Each number is 200 + 20 x the weight over the matrix's rms, rounded and kept within 0 to 999. Layers, rows and columns count from 0.

# o: layer 3 attention output (transposed), 192x96, rms 0.494, rows 30-31,62-63,94-95,126-127,158-159,190-191, columns 0-95
# v: layer 3 attention value, 32x96, rms 0.175, rows 31, columns 0-95
# up: layer 3 MLP up, 384x96, rms 0.151, rows 0-29, columns 0-95
# down: layer 3 MLP down (transposed), 384x96, rms 0.135, rows 0-28, columns 0-95
o30,213,163,208,192,200,205,250,192,210,177,209,196,173,193,200,170,190,194,168,196,215,190,229,221,203,188,212,188,180,199,216,182,167,242,228,218,198,209,198,182,202,194,208,167,196,183,219,179,163,209,185,163,189,187,217,185,207,204,213,210,200,197,192,194,201,195,233,189,256,173,178,220,192,174,209,229,198,210,208,193,223,206,199,210,204,212,226,212,210,203,191,207,192,195,214,215
o62,198,244,214,190,174,166,138,173,218,163,246,182,166,232,223,239,200,228,191,201,163,185,206,189,169,196,223,246,212,181,208,206,222,191,219,239,225,205,204,165,177,188,212,252,164,189,197,212,169,165,181,212,210,217,171,215,210,186,212,210,200,155,219,225,250,230,218,180,245,208,181,192,207,206,199,175,197,161,172,235,158,170,181,172,239,180,198,239,219,209,209,212,184,170,190,231
o94,210,246,234,197,160,176,179,190,208,202,207,186,199,183,210,219,237,179,198,177,157,178,182,220,161,168,203,197,197,208,208,205,213,195,223,195,246,178,238,167,155,187,196,216,210,161,171,206,223,184,197,243,204,193,239,207,214,210,185,187,194,199,216,213,243,231,173,182,206,218,185,210,202,205,177,190,186,243,188,193,221,175,213,176,218,175,224,195,220,206,197,212,194,167,209,221
o126,195,214,185,177,199,221,187,175,183,206,191,207,199,206,200,206,186,203,224,183,220,201,182,189,192,203,211,184,202,209,179,233,216,208,196,193,215,187,180,215,208,217,184,227,185,226,219,207,213,215,190,193,163,217,198,191,220,196,193,208,207,221,192,169,174,199,213,215,208,213,212,186,180,155,198,210,221,222,177,208,192,196,184,216,174,221,183,220,193,210,194,166,244,189,222,180
o158,191,202,235,187,188,202,177,179,213,191,210,220,210,220,201,228,168,198,199,221,134,192,210,221,188,192,189,198,196,213,207,173,183,214,188,197,205,241,182,232,184,207,207,195,175,190,184,216,216,194,192,233,205,193,223,228,226,167,199,202,219,191,208,190,222,204,188,220,232,193,176,179,205,209,184,176,173,195,210,207,181,227,194,192,222,177,166,171,202,224,193,211,192,192,221,218
o190,213,209,230,185,191,216,189,213,208,219,177,120,240,181,201,200,193,175,194,186,198,225,184,184,201,219,186,221,207,208,234,188,194,172,177,217,215,189,186,198,211,175,218,181,184,201,225,203,211,184,234,229,208,197,197,220,171,167,188,209,187,197,200,199,182,163,197,201,182,241,213,193,200,216,199,200,204,179,189,245,207,184,207,199,220,234,182,233,194,190,183,203,214,235,183,201
v31,184,211,191,213,203,155,218,205,220,209,176,228,210,225,204,179,187,209,207,190,201,191,218,230,208,242,206,219,203,186,216,197,188,200,202,244,199,178,213,193,211,202,209,179,195,225,221,161,224,187,218,201,188,171,214,182,184,196,211,163,196,234,231,218,198,185,202,213,226,178,178,194,192,174,231,194,212,203,196,199,212,153,220,203,179,194,219,146,192,217,165,179,205,179,184,216
o31,183,203,179,206,201,201,204,218,172,191,183,203,224,191,215,221,193,219,220,221,198,195,195,184,200,219,192,208,201,211,228,194,193,197,195,217,183,205,210,208,208,204,186,213,200,201,195,201,197,196,191,190,201,208,198,192,203,235,215,210,231,204,172,185,190,190,163,237,215,195,231,214,224,188,212,198,210,205,186,181,204,149,198,187,183,204,209,195,198,163,196,180,185,196,165,219
o63,206,191,209,192,211,241,196,237,181,190,219,175,177,148,194,216,134,234,181,187,193,187,171,157,191,121,198,217,192,236,134,219,215,221,206,197,190,214,198,230,224,234,201,209,215,213,221,168,187,229,153,206,211,244,192,206,193,204,183,222,205,193,186,145,215,230,210,166,193,254,214,199,229,185,188,246,184,182,180,219,152,204,177,206,218,169,191,256,233,188,257,199,127,245,259,160
o95,226,170,187,182,225,223,210,186,227,201,205,174,238,227,215,201,201,203,220,188,187,197,209,225,225,167,195,204,195,188,182,200,202,226,203,202,195,192,180,186,180,201,190,190,205,206,166,175,185,248,178,203,197,239,153,214,226,202,183,239,156,211,234,200,202,228,198,213,192,190,204,175,187,178,201,218,198,203,164,201,167,177,227,191,226,200,178,242,212,176,197,195,193,241,230,156
o127,217,199,189,181,207,197,184,190,208,209,184,196,210,196,188,207,222,205,204,216,196,213,206,196,210,189,197,194,189,197,212,212,225,192,181,199,203,154,194,241,185,183,195,200,204,144,189,226,213,177,229,172,170,204,205,186,212,202,215,200,210,188,203,226,200,199,204,214,193,197,180,224,189,180,189,171,184,218,234,193,226,215,211,188,222,199,232,188,191,204,177,202,232,196,195,206
o159,180,209,167,211,213,183,216,240,207,220,191,189,170,223,225,191,236,200,180,208,201,203,194,193,201,172,178,180,190,186,213,207,207,228,203,193,197,193,185,184,207,218,201,207,234,226,168,180,187,186,168,249,217,209,192,205,203,210,209,216,179,179,174,180,199,193,206,195,192,219,179,184,210,177,214,231,187,195,207,206,189,231,184,190,197,203,208,230,211,189,240,169,198,196,237,176
o191,187,223,222,172,233,225,204,200,230,200,202,194,195,198,178,184,191,202,203,190,201,207,210,207,203,206,211,181,212,186,196,189,186,212,216,168,210,227,229,197,185,171,164,193,174,231,204,197,187,199,208,209,206,204,207,211,182,178,195,230,199,178,200,212,181,184,221,199,193,218,226,202,184,202,193,199,223,228,196,200,180,249,194,202,196,182,179,190,206,204,175,202,191,221,173,198
up0,264,219,234,221,195,162,235,197,236,198,203,201,190,200,191,189,200,205,229,223,200,168,196,222,161,191,197,201,208,186,184,210,252,168,210,202,212,200,172,202,194,215,204,210,254,178,212,193,193,182,180,192,188,195,199,191,179,205,198,164,200,197,203,221,217,241,189,195,194,227,206,211,203,200,189,206,183,219,211,170,219,248,189,230,183,192,190,174,198,209,193,179,163,170,175,161
down0,165,182,171,181,189,197,176,195,183,206,205,190,238,208,235,209,217,178,181,203,210,190,237,213,196,194,219,195,187,205,203,210,189,195,199,234,209,196,171,196,217,222,203,197,192,204,219,185,144,203,195,197,232,192,179,236,184,199,212,204,231,209,173,219,229,186,200,242,250,186,193,176,194,191,226,160,179,176,220,192,213,175,222,168,186,193,197,204,187,242,168,216,228,220,189,206
up1,207,177,164,190,196,160,176,217,202,197,175,181,184,206,173,216,218,161,212,191,216,188,192,178,154,177,213,202,178,195,180,205,210,208,213,191,180,186,220,201,215,180,206,171,234,192,225,192,198,172,219,219,195,206,207,172,216,194,175,198,174,214,170,177,202,215,207,245,180,225,246,193,220,233,211,166,158,224,193,251,203,204,201,249,198,196,211,229,206,202,192,209,197,215,183,191
down1,201,192,211,155,222,178,206,189,199,224,188,205,202,221,186,188,205,197,198,215,176,199,181,194,222,213,237,206,198,206,204,213,220,177,181,247,191,211,178,227,188,231,217,187,187,198,198,196,165,219,209,190,152,172,185,188,219,187,214,199,175,205,199,209,209,237,185,189,233,192,196,213,210,200,164,207,204,209,216,163,228,195,214,168,221,205,166,189,214,189,183,216,194,203,249,195
up2,185,196,194,188,185,216,190,194,217,185,192,225,188,184,157,188,198,205,236,220,181,174,185,215,182,202,175,170,212,181,212,185,205,207,176,215,201,171,198,188,176,208,216,200,193,194,213,191,182,208,189,207,188,197,214,198,206,229,222,196,200,189,219,210,190,207,221,194,222,219,210,195,220,215,215,196,249,224,235,238,199,204,212,190,210,201,221,170,196,206,204,222,210,190,198,188
down2,170,185,207,221,194,203,195,241,239,199,225,198,226,191,184,187,195,178,238,208,180,206,203,181,197,220,166,216,184,181,195,184,196,201,196,240,185,178,195,208,189,203,190,224,186,212,223,214,197,194,220,169,200,189,199,220,166,196,229,215,227,205,213,217,194,190,193,197,198,201,215,211,209,229,191,191,184,203,220,218,143,207,226,200,190,199,211,173,209,207,175,189,206,169,185,186
up3,193,172,175,201,221,232,229,167,196,202,169,182,182,178,202,215,213,180,239,184,185,230,190,200,238,215,213,208,199,188,209,197,194,178,185,220,174,215,188,208,189,170,173,159,190,217,205,197,187,207,168,237,182,224,182,180,184,224,165,185,197,229,224,204,246,173,211,197,201,215,235,200,199,216,212,166,191,150,181,202,211,195,208,188,172,213,195,226,181,201,209,210,199,192,200,195
down3,225,157,236,244,233,175,195,180,204,182,197,183,206,224,220,176,177,187,226,191,201,205,176,203,163,210,203,156,195,196,187,182,222,192,210,223,216,200,214,239,178,230,209,208,210,183,190,187,184,212,201,210,206,194,180,232,181,224,147,191,204,222,235,218,199,250,207,207,209,214,180,197,191,203,181,183,220,192,159,225,188,200,181,195,216,196,191,192,216,224,178,205,181,204,193,200
up4,208,192,202,192,205,189,201,222,200,189,178,199,207,236,206,192,192,212,174,189,202,188,211,200,199,197,194,203,218,209,194,194,200,192,211,188,190,205,199,208,214,198,206,202,206,200,203,209,209,196,218,179,204,184,182,191,189,197,207,195,190,193,183,203,193,189,178,220,205,197,197,207,198,207,199,228,212,186,200,198,193,196,197,192,212,188,202,199,194,198,203,224,182,190,201,205
down4,192,205,202,203,201,217,195,203,196,195,202,188,180,185,202,217,221,201,198,191,190,217,184,200,210,208,209,222,194,191,189,215,203,206,195,196,190,205,197,214,205,218,206,199,219,202,192,185,190,205,213,214,215,213,193,191,184,186,206,185,209,192,209,206,209,215,188,218,187,189,212,217,206,189,199,186,200,204,201,200,199,209,213,181,178,211,210,183,211,180,207,186,184,180,175,194
up5,205,160,200,210,211,195,179,216,202,223,187,193,199,205,204,207,197,215,209,228,200,185,197,171,156,163,201,213,197,207,214,200,195,205,166,217,165,204,199,225,204,180,208,175,231,200,201,201,209,169,196,219,191,216,205,209,192,202,211,233,189,209,207,209,204,191,166,215,226,224,187,208,205,216,222,207,191,184,215,180,209,192,202,178,192,192,178,234,217,157,232,205,182,219,177,180
down5,225,198,184,175,185,173,239,179,212,202,213,218,200,206,167,226,171,193,191,194,218,196,191,247,175,228,219,184,206,184,206,160,170,198,184,212,209,195,182,198,213,201,184,206,173,199,166,186,196,189,166,212,252,195,211,193,177,218,198,199,158,214,211,195,199,206,221,209,198,204,214,167,179,225,188,201,221,237,214,202,219,195,213,196,220,197,169,183,204,234,183,225,230,186,206,211
up6,227,224,164,231,214,258,224,181,202,230,171,175,216,217,202,196,216,201,196,230,160,220,183,231,203,219,195,208,202,196,192,173,204,179,197,175,212,165,181,143,186,156,222,129,240,241,158,168,211,211,168,209,169,204,244,201,191,183,204,182,194,195,215,186,199,197,228,161,202,163,202,164,213,166,206,187,222,237,155,211,214,217,198,196,179,212,201,201,168,206,242,198,224,219,172,213
down6,139,219,174,215,206,236,183,130,166,179,187,212,123,201,230,225,198,230,186,221,187,211,196,211,217,209,204,182,212,194,205,220,237,240,238,174,183,180,170,222,180,193,203,248,242,198,171,175,199,246,192,196,217,205,243,153,217,184,194,218,189,158,208,186,226,193,181,161,213,189,205,213,184,167,237,191,187,237,179,197,239,182,187,217,197,142,240,205,193,185,219,202,163,255,221,197
up7,193,189,196,172,194,189,198,171,166,235,217,206,200,174,197,209,205,195,229,222,177,214,182,228,194,189,203,191,226,248,203,210,210,202,166,215,174,184,195,178,206,206,189,210,236,187,230,190,175,230,226,198,221,216,193,188,195,173,217,216,199,183,223,216,208,196,212,212,220,228,190,195,169,175,203,183,193,188,173,210,196,199,211,163,205,230,218,175,189,226,219,215,199,195,183,171
down7,212,193,194,204,223,203,190,129,189,211,206,186,173,168,203,199,225,231,241,166,156,211,220,193,213,238,182,220,189,221,187,181,238,249,190,186,189,184,220,191,204,186,211,203,197,176,221,195,232,189,190,175,202,209,194,188,189,196,188,175,199,171,224,214,216,194,187,208,228,182,205,193,203,216,230,217,185,218,201,164,211,208,189,218,174,183,214,212,201,242,218,194,198,192,193,184
up8,189,215,225,204,216,236,183,175,232,181,216,184,206,200,189,209,208,204,219,219,212,188,175,207,177,220,210,189,192,200,217,178,208,210,191,218,195,224,211,226,176,187,184,200,190,169,215,200,215,172,186,216,198,191,196,197,189,187,191,202,184,187,177,198,186,202,182,194,207,182,206,227,207,195,226,189,192,206,188,163,220,178,183,202,197,171,214,209,208,208,227,210,198,203,186,208
down8,210,196,196,182,192,211,222,171,199,210,192,196,194,178,195,192,200,179,190,200,219,194,208,209,187,187,209,184,187,203,167,202,206,198,212,197,202,207,189,226,206,212,191,193,207,212,188,196,200,219,183,183,200,198,187,228,186,197,174,242,201,191,214,196,193,212,204,218,195,201,210,200,236,191,216,211,166,181,209,207,192,203,228,200,207,201,178,202,212,182,187,205,224,213,207,195
up9,210,215,203,206,208,218,213,215,188,180,220,205,180,190,204,207,211,189,213,162,180,190,204,229,238,238,159,172,212,217,203,189,193,171,200,205,191,190,198,177,185,172,239,221,174,193,195,231,199,174,219,174,199,203,228,174,197,168,183,151,199,208,158,209,220,192,198,165,215,176,216,185,191,221,213,185,228,221,188,214,220,201,183,217,203,225,199,191,205,208,207,194,215,164,215,201
down9,200,157,197,202,178,173,222,185,227,201,185,217,188,215,207,188,201,198,211,175,200,201,202,228,189,206,222,202,211,209,200,235,189,192,170,218,225,200,209,216,212,190,212,169,197,209,179,186,188,168,203,230,225,232,192,201,171,177,201,229,174,179,211,191,189,208,192,205,203,215,224,162,216,211,214,189,170,191,195,189,203,197,195,176,201,193,223,214,202,215,192,185,192,232,205,204
up10,197,239,217,191,223,174,164,213,205,221,215,240,187,193,208,168,204,218,175,201,211,183,187,185,186,207,196,244,209,222,218,208,235,166,158,189,180,215,169,193,193,201,169,203,234,204,221,207,188,205,211,189,158,190,189,184,177,180,199,199,196,247,205,215,200,194,190,176,221,191,220,236,200,233,223,216,206,209,186,170,185,190,226,164,173,212,198,183,201,211,191,192,195,221,192,212
down10,193,148,226,203,207,203,201,192,233,162,209,196,195,190,181,201,155,197,166,182,214,188,222,207,221,203,246,211,213,192,232,161,189,214,243,177,231,170,174,205,183,221,231,194,177,176,164,189,237,222,207,202,249,185,202,203,203,215,202,189,179,188,175,207,191,206,218,228,205,188,199,176,231,230,207,213,203,214,217,195,152,191,202,211,201,177,187,212,203,212,168,192,207,196,208,201
up11,210,190,216,216,234,262,162,179,207,230,173,193,163,207,206,214,226,164,200,215,222,199,205,197,235,203,175,229,147,156,161,188,186,170,200,186,217,197,190,171,193,179,227,182,214,240,203,218,199,196,179,196,205,184,235,186,198,210,219,227,231,221,232,238,203,190,191,210,171,177,221,190,228,235,180,196,161,214,194,200,215,246,168,208,193,187,210,170,201,229,195,201,157,203,210,227
down11,215,180,215,218,208,243,192,177,217,202,153,192,212,191,191,202,200,168,234,213,217,240,198,177,180,226,175,208,218,195,179,221,224,172,235,233,241,210,192,208,164,182,244,181,207,213,174,187,227,195,189,233,205,149,223,163,234,175,185,155,237,204,179,157,231,200,236,185,165,223,184,185,234,223,212,174,191,238,184,205,177,193,187,191,201,190,186,215,225,183,204,175,188,200,213,183
up12,213,185,202,183,236,192,197,186,196,217,215,181,175,173,188,192,213,222,187,206,182,221,172,220,192,152,215,221,231,175,216,203,219,188,202,217,157,214,185,211,199,170,194,212,213,217,204,149,208,180,201,204,230,197,190,219,180,181,177,235,200,189,216,206,202,204,212,218,222,187,219,192,186,203,203,167,210,211,184,210,195,203,152,190,221,174,216,232,206,216,239,203,190,184,200,204
down12,204,197,211,192,241,206,210,156,206,197,188,180,179,220,189,205,219,223,196,189,234,207,232,210,209,214,191,180,176,182,176,171,211,187,195,174,211,185,210,210,200,207,187,202,228,200,190,202,218,235,214,220,201,194,209,198,155,188,166,171,184,225,210,168,202,199,209,177,220,201,216,200,169,178,199,190,206,225,198,198,228,193,168,183,198,181,201,230,211,197,218,218,214,189,217,202
up13,222,203,178,199,234,207,197,216,196,171,203,189,187,164,207,215,207,180,227,197,238,222,170,186,225,187,170,182,206,218,175,196,222,228,191,202,216,233,225,225,242,208,187,204,223,202,168,201,209,202,205,185,205,155,152,230,184,224,159,209,192,199,203,194,217,204,191,151,205,232,185,233,218,199,205,182,179,218,210,160,183,204,195,207,200,181,215,212,226,189,213,171,214,221,203,192
down13,255,184,189,230,207,199,208,182,169,213,196,206,182,243,158,200,174,202,223,177,202,153,207,224,197,190,208,203,218,209,207,190,225,211,211,205,181,206,226,178,182,185,212,178,189,222,212,202,179,199,174,191,200,216,211,185,222,187,200,185,160,206,200,184,194,219,186,196,190,194,209,186,233,177,219,196,182,228,189,198,195,203,239,228,190,210,187,235,216,194,202,187,206,160,206,217
up14,182,244,188,208,187,184,226,200,197,169,196,193,188,184,202,166,214,170,212,210,224,185,193,196,221,177,177,206,192,187,209,181,207,192,169,234,220,243,179,181,228,164,199,190,204,261,184,192,199,177,187,243,234,232,210,235,210,220,202,145,189,166,204,195,161,203,214,175,216,194,179,202,222,187,189,214,179,208,219,208,265,236,231,181,218,205,200,156,176,214,249,190,216,190,187,264
down14,224,188,195,123,187,156,196,196,199,212,183,230,152,186,213,205,198,185,183,203,196,208,180,213,158,193,207,192,205,210,201,175,220,196,202,207,203,169,177,190,198,209,198,226,209,182,194,232,204,220,242,253,191,206,188,177,268,196,201,231,258,178,237,183,232,167,183,172,202,210,187,246,181,182,187,231,206,218,189,203,238,227,172,201,218,168,214,208,205,141,212,200,222,202,211,159
up15,180,180,173,210,199,257,203,211,162,191,180,216,224,206,210,212,219,194,158,230,209,180,193,214,198,182,213,181,192,225,186,172,196,218,163,193,174,204,231,194,211,188,215,209,203,217,191,195,148,221,160,241,218,198,167,230,174,188,192,184,217,204,199,168,211,179,185,204,202,204,238,193,172,187,185,212,200,218,207,187,216,215,205,185,206,189,174,223,209,188,211,226,161,235,183,165
down15,203,199,235,222,173,223,194,190,200,241,206,193,218,195,176,208,203,189,201,181,219,197,208,185,189,210,165,186,208,179,229,238,194,191,180,209,173,225,198,194,174,189,199,210,191,204,222,206,211,183,211,196,218,171,229,180,180,196,189,188,198,221,222,172,208,207,202,202,200,198,190,189,221,193,199,223,212,187,195,192,220,212,229,173,190,194,182,214,193,210,162,191,179,206,215,222
up16,190,214,211,185,183,211,210,184,195,198,205,190,201,198,191,206,217,196,199,199,202,198,183,211,200,189,206,188,210,209,203,194,210,206,215,205,203,197,210,205,200,208,205,208,192,188,209,210,203,200,196,217,195,213,210,217,192,193,198,218,215,188,190,202,198,167,200,198,188,195,208,193,188,206,190,193,205,209,194,214,208,202,174,194,179,200,196,193,217,203,196,182,193,215,210,184
down16,200,189,197,238,192,224,177,193,199,204,215,184,206,207,193,201,185,206,192,184,193,188,208,212,213,186,212,201,185,206,202,194,192,213,219,191,217,223,203,215,200,200,229,201,196,208,201,203,188,185,209,195,200,183,190,195,193,187,207,190,184,179,182,195,210,224,181,213,196,203,194,204,211,204,207,177,216,192,229,203,214,203,192,216,223,182,183,192,237,182,199,191,195,166,211,196
up17,246,179,244,257,215,213,183,179,160,211,162,171,150,213,196,221,242,181,235,171,182,186,193,203,219,209,222,231,194,187,197,155,183,213,144,201,183,214,176,169,189,258,208,209,169,213,188,214,195,206,218,225,207,202,208,167,213,226,171,179,149,190,194,193,233,207,204,227,213,178,207,216,201,200,210,211,225,178,221,180,186,215,267,165,216,244,203,201,180,190,217,204,195,210,204,193
down17,212,208,169,254,196,197,154,206,186,161,181,175,232,220,210,212,234,151,161,189,185,177,193,208,199,184,183,214,204,222,227,189,212,176,202,117,217,208,222,249,184,210,241,188,207,180,216,177,173,213,283,219,200,259,217,183,187,176,195,168,210,215,214,145,179,182,228,196,217,219,217,185,192,185,181,200,183,233,190,237,220,191,159,238,206,186,214,206,178,196,214,180,200,254,193,208
up18,219,200,237,221,175,188,208,153,199,166,207,206,175,180,220,218,199,216,212,200,213,215,193,171,206,216,191,213,174,198,210,225,197,205,189,219,189,232,193,200,213,216,187,223,207,213,165,166,224,171,272,210,259,204,206,207,190,225,226,214,167,184,213,218,229,202,185,194,225,172,198,192,195,206,208,153,162,204,177,252,145,204,207,181,191,229,204,182,180,202,210,217,194,199,192,199
down18,190,243,203,198,200,222,221,218,178,195,224,199,210,190,190,189,187,190,208,207,198,180,234,187,224,189,212,202,215,208,193,207,218,198,183,217,182,203,198,165,221,209,159,230,213,196,193,232,194,184,138,189,162,193,163,209,182,188,245,225,200,206,170,232,184,171,202,194,204,226,193,209,178,214,182,228,201,215,161,216,232,205,197,190,206,212,215,176,260,197,200,190,171,195,193,198
up19,189,164,199,195,187,201,200,218,200,183,212,221,215,181,216,234,162,199,198,224,215,212,192,217,143,181,215,250,197,192,225,182,232,208,187,172,151,195,150,170,238,190,224,230,192,196,188,202,179,219,211,201,197,236,207,215,214,167,255,184,160,223,171,193,207,205,199,242,202,212,201,174,194,171,184,168,215,201,147,169,207,194,227,227,211,167,209,210,228,164,199,190,181,238,179,173
down19,193,185,204,195,174,222,167,156,202,214,226,191,204,171,223,215,211,213,184,224,201,218,167,223,173,152,212,225,171,168,250,230,194,202,206,186,214,194,167,210,192,224,194,208,225,223,193,214,187,214,196,150,134,223,196,239,200,219,209,229,218,195,211,175,201,213,204,227,250,175,186,185,249,199,176,175,212,193,208,165,245,193,206,198,176,180,180,170,179,232,214,194,233,195,186,204
up20,215,205,181,212,197,210,190,176,210,241,211,219,187,226,219,175,197,213,204,170,223,194,210,180,218,132,174,227,208,179,189,213,197,192,192,197,199,160,165,179,203,202,219,184,221,194,185,225,206,205,200,205,203,219,167,184,196,191,179,189,222,183,178,209,192,221,199,212,213,185,163,215,191,201,217,238,185,225,196,199,217,210,208,185,202,214,201,185,207,234,199,200,210,206,226,214
down20,194,171,185,237,203,177,188,175,213,184,145,196,200,202,214,215,199,187,172,200,192,206,249,193,210,228,221,198,213,206,184,182,219,198,230,203,198,181,205,217,197,197,237,192,165,218,196,174,207,196,186,210,185,188,164,213,188,188,212,191,186,176,220,204,203,200,210,212,223,201,196,232,234,174,169,217,206,221,174,183,173,224,189,207,239,191,224,207,198,220,181,196,185,210,204,221
up21,210,219,214,184,199,207,158,225,186,188,211,191,186,185,227,186,202,170,167,195,210,223,170,205,186,180,185,227,176,229,191,176,209,227,199,183,188,207,190,222,192,187,174,217,218,188,204,242,197,196,199,206,208,206,203,195,212,162,223,199,208,195,166,219,223,190,174,154,203,185,216,202,179,205,237,178,176,247,168,211,207,229,215,215,223,232,195,194,175,208,231,202,181,196,170,209
down21,197,199,197,197,210,225,226,202,168,219,180,223,212,217,213,191,175,207,192,175,186,198,164,194,205,212,217,229,173,215,169,179,187,218,168,199,201,176,187,243,189,251,149,190,246,185,197,185,236,215,218,190,247,206,179,185,205,226,212,214,219,185,151,199,220,231,206,204,207,210,211,168,248,184,210,243,164,220,180,172,204,206,181,198,204,192,182,196,186,226,184,218,189,210,164,165
up22,234,193,251,207,195,209,189,161,174,185,154,190,190,189,162,202,238,182,196,235,203,152,176,225,192,180,164,237,175,198,199,196,207,182,193,191,209,182,239,210,173,214,225,246,228,188,219,167,196,235,176,216,207,236,214,206,183,221,167,195,185,210,188,210,186,216,217,186,145,183,221,184,202,199,164,175,216,219,158,199,224,242,270,213,205,192,203,192,195,227,159,200,206,231,195,236
down22,197,177,229,166,211,188,198,256,207,177,255,216,193,194,189,188,179,197,173,232,201,173,184,192,217,146,250,187,227,190,230,143,194,224,207,160,218,155,200,221,170,216,215,192,165,190,169,220,169,233,227,186,209,225,226,193,198,199,249,227,204,212,193,208,213,191,170,264,217,186,221,196,175,207,202,189,260,171,189,203,177,218,199,204,203,169,220,215,200,201,198,170,169,179,230,160
up23,234,157,200,170,207,191,195,232,206,183,207,193,194,187,189,190,178,189,206,202,230,183,211,183,200,182,185,211,191,217,197,165,196,199,171,204,226,185,219,181,189,186,201,198,195,191,195,237,206,206,172,220,188,187,219,200,217,190,207,225,201,189,216,199,229,193,167,192,206,220,215,232,190,184,226,211,185,216,191,188,185,199,169,209,195,184,206,206,190,201,191,203,210,212,242,170
down23,193,218,212,190,205,214,196,190,230,182,206,214,196,200,187,196,159,168,238,187,197,217,201,190,193,199,199,175,182,185,197,180,189,211,239,216,211,209,205,229,208,215,202,212,212,187,198,164,205,215,230,239,198,209,226,202,187,160,182,203,198,180,224,179,227,193,201,198,179,198,212,222,189,208,173,202,229,199,212,222,187,216,176,188,198,201,213,189,209,217,180,184,183,214,186,187
up24,221,189,195,201,180,202,192,211,205,185,233,213,205,186,159,166,181,187,194,203,213,200,185,199,189,189,218,214,226,205,173,159,219,221,200,169,197,180,225,193,239,210,235,202,201,226,186,195,208,250,189,184,225,170,196,196,190,159,188,250,197,193,211,200,197,221,231,212,208,227,200,226,146,169,218,203,201,212,173,185,207,208,219,186,201,206,211,201,182,179,202,200,153,186,213,200
down24,204,182,197,184,153,232,224,199,215,191,169,178,198,201,171,181,207,216,216,201,204,169,182,215,202,215,187,203,186,221,196,170,167,216,173,192,208,151,226,227,204,191,206,241,208,184,203,204,203,223,209,205,189,174,236,217,222,205,197,207,203,184,176,225,187,211,146,191,247,212,178,251,189,182,216,199,180,203,192,204,206,202,181,202,229,202,181,210,194,215,203,176,241,187,203,261
up25,198,180,216,202,200,196,191,221,228,158,200,217,187,209,225,192,206,164,220,188,213,202,201,202,204,193,164,197,209,192,221,199,222,191,178,184,154,209,205,188,196,211,189,198,225,222,209,186,213,157,210,259,239,175,177,202,217,176,209,222,208,171,229,172,236,179,192,208,223,253,188,194,157,170,188,196,157,233,218,206,256,221,161,180,162,177,198,203,183,170,231,222,224,187,164,191
down25,211,235,179,187,199,236,220,193,234,155,220,192,192,256,204,216,193,203,223,182,224,186,232,219,235,204,146,216,213,185,182,169,178,223,209,186,181,141,195,176,195,207,198,184,191,199,178,221,205,229,192,187,197,227,160,182,206,211,167,195,198,217,195,204,212,212,196,208,212,185,228,186,203,184,200,205,196,183,184,218,223,259,194,231,177,205,217,199,192,181,183,205,164,180,211,183
up26,200,212,195,213,225,206,194,197,205,201,213,187,201,192,231,185,198,201,228,200,219,226,195,215,175,158,171,218,207,206,191,182,217,191,214,165,199,189,195,232,188,234,203,215,213,188,195,202,205,182,195,217,191,177,192,236,199,214,179,226,173,211,202,213,207,183,187,226,193,168,194,214,204,231,188,219,201,203,184,178,212,203,179,225,212,192,216,173,168,158,178,207,193,182,189,197
down26,150,219,219,187,205,147,249,187,213,210,213,213,206,194,217,203,188,202,205,157,199,193,188,196,228,230,193,178,192,226,215,209,186,216,192,207,198,187,220,179,205,203,196,202,216,212,224,175,163,211,201,213,167,221,213,194,206,206,205,225,198,204,189,206,205,201,184,217,214,192,226,209,185,198,170,193,203,182,197,197,211,207,198,193,170,218,221,178,194,190,201,188,213,223,198,181
up27,208,160,196,198,188,168,177,228,189,203,200,200,189,208,228,181,218,194,230,194,195,167,222,222,232,154,179,144,172,185,131,207,223,232,204,165,222,219,197,194,225,191,180,197,179,237,188,198,218,157,202,191,188,224,187,210,208,247,207,197,219,173,194,175,209,199,212,206,209,206,199,205,204,199,238,205,203,216,203,206,233,213,221,199,210,195,218,209,217,191,215,178,212,210,164,171
down27,224,254,208,188,188,198,174,218,205,206,200,182,189,195,185,167,190,198,182,173,182,189,193,175,217,202,185,169,211,186,198,216,207,199,256,190,213,177,216,188,192,226,197,217,155,212,187,200,223,180,209,163,187,152,214,197,168,232,209,215,220,230,225,199,236,222,171,185,219,234,177,220,168,206,186,205,233,219,156,186,229,177,179,202,239,210,222,220,198,250,191,195,192,203,191,196
up28,186,206,217,196,197,184,198,213,183,208,205,215,174,218,195,182,214,180,207,175,206,226,207,190,218,209,192,199,205,214,201,201,204,194,184,190,205,187,188,214,195,181,212,176,199,176,193,219,191,167,196,188,178,152,173,209,211,216,186,163,189,191,204,183,207,183,226,207,222,206,217,207,186,204,223,201,184,250,232,191,206,184,185,195,217,238,226,200,188,192,212,196,207,200,192,206
down28,192,186,202,191,211,173,197,219,189,203,204,185,219,184,233,190,228,222,197,223,180,183,206,217,198,194,180,211,207,223,210,173,214,200,210,193,214,195,186,203,173,194,210,226,183,189,198,219,155,187,185,204,197,205,191,209,179,196,195,213,208,228,195,198,193,189,207,215,206,227,224,189,197,197,197,206,219,188,192,215,196,192,204,175,224,168,212,181,201,188,198,208,214,202,188,212
up29,213,213,204,183,201,179,207,188,200,206,222,220,201,226,213,204,197,211,227,220,201,187,191,211,189,196,184,202,207,199,183,204,205,220,203,214,196,190,234,205,187,187,203,194,180,195,203,195,182,179,197,168,212,215,199,199,211,205,220,170,205,189,218,201,204,177,216,190,180,192,202,195,182,228,182,189,176,195,215,205,208,210,200,196,218,218,207,187,205,215,190,202,190,189,187,211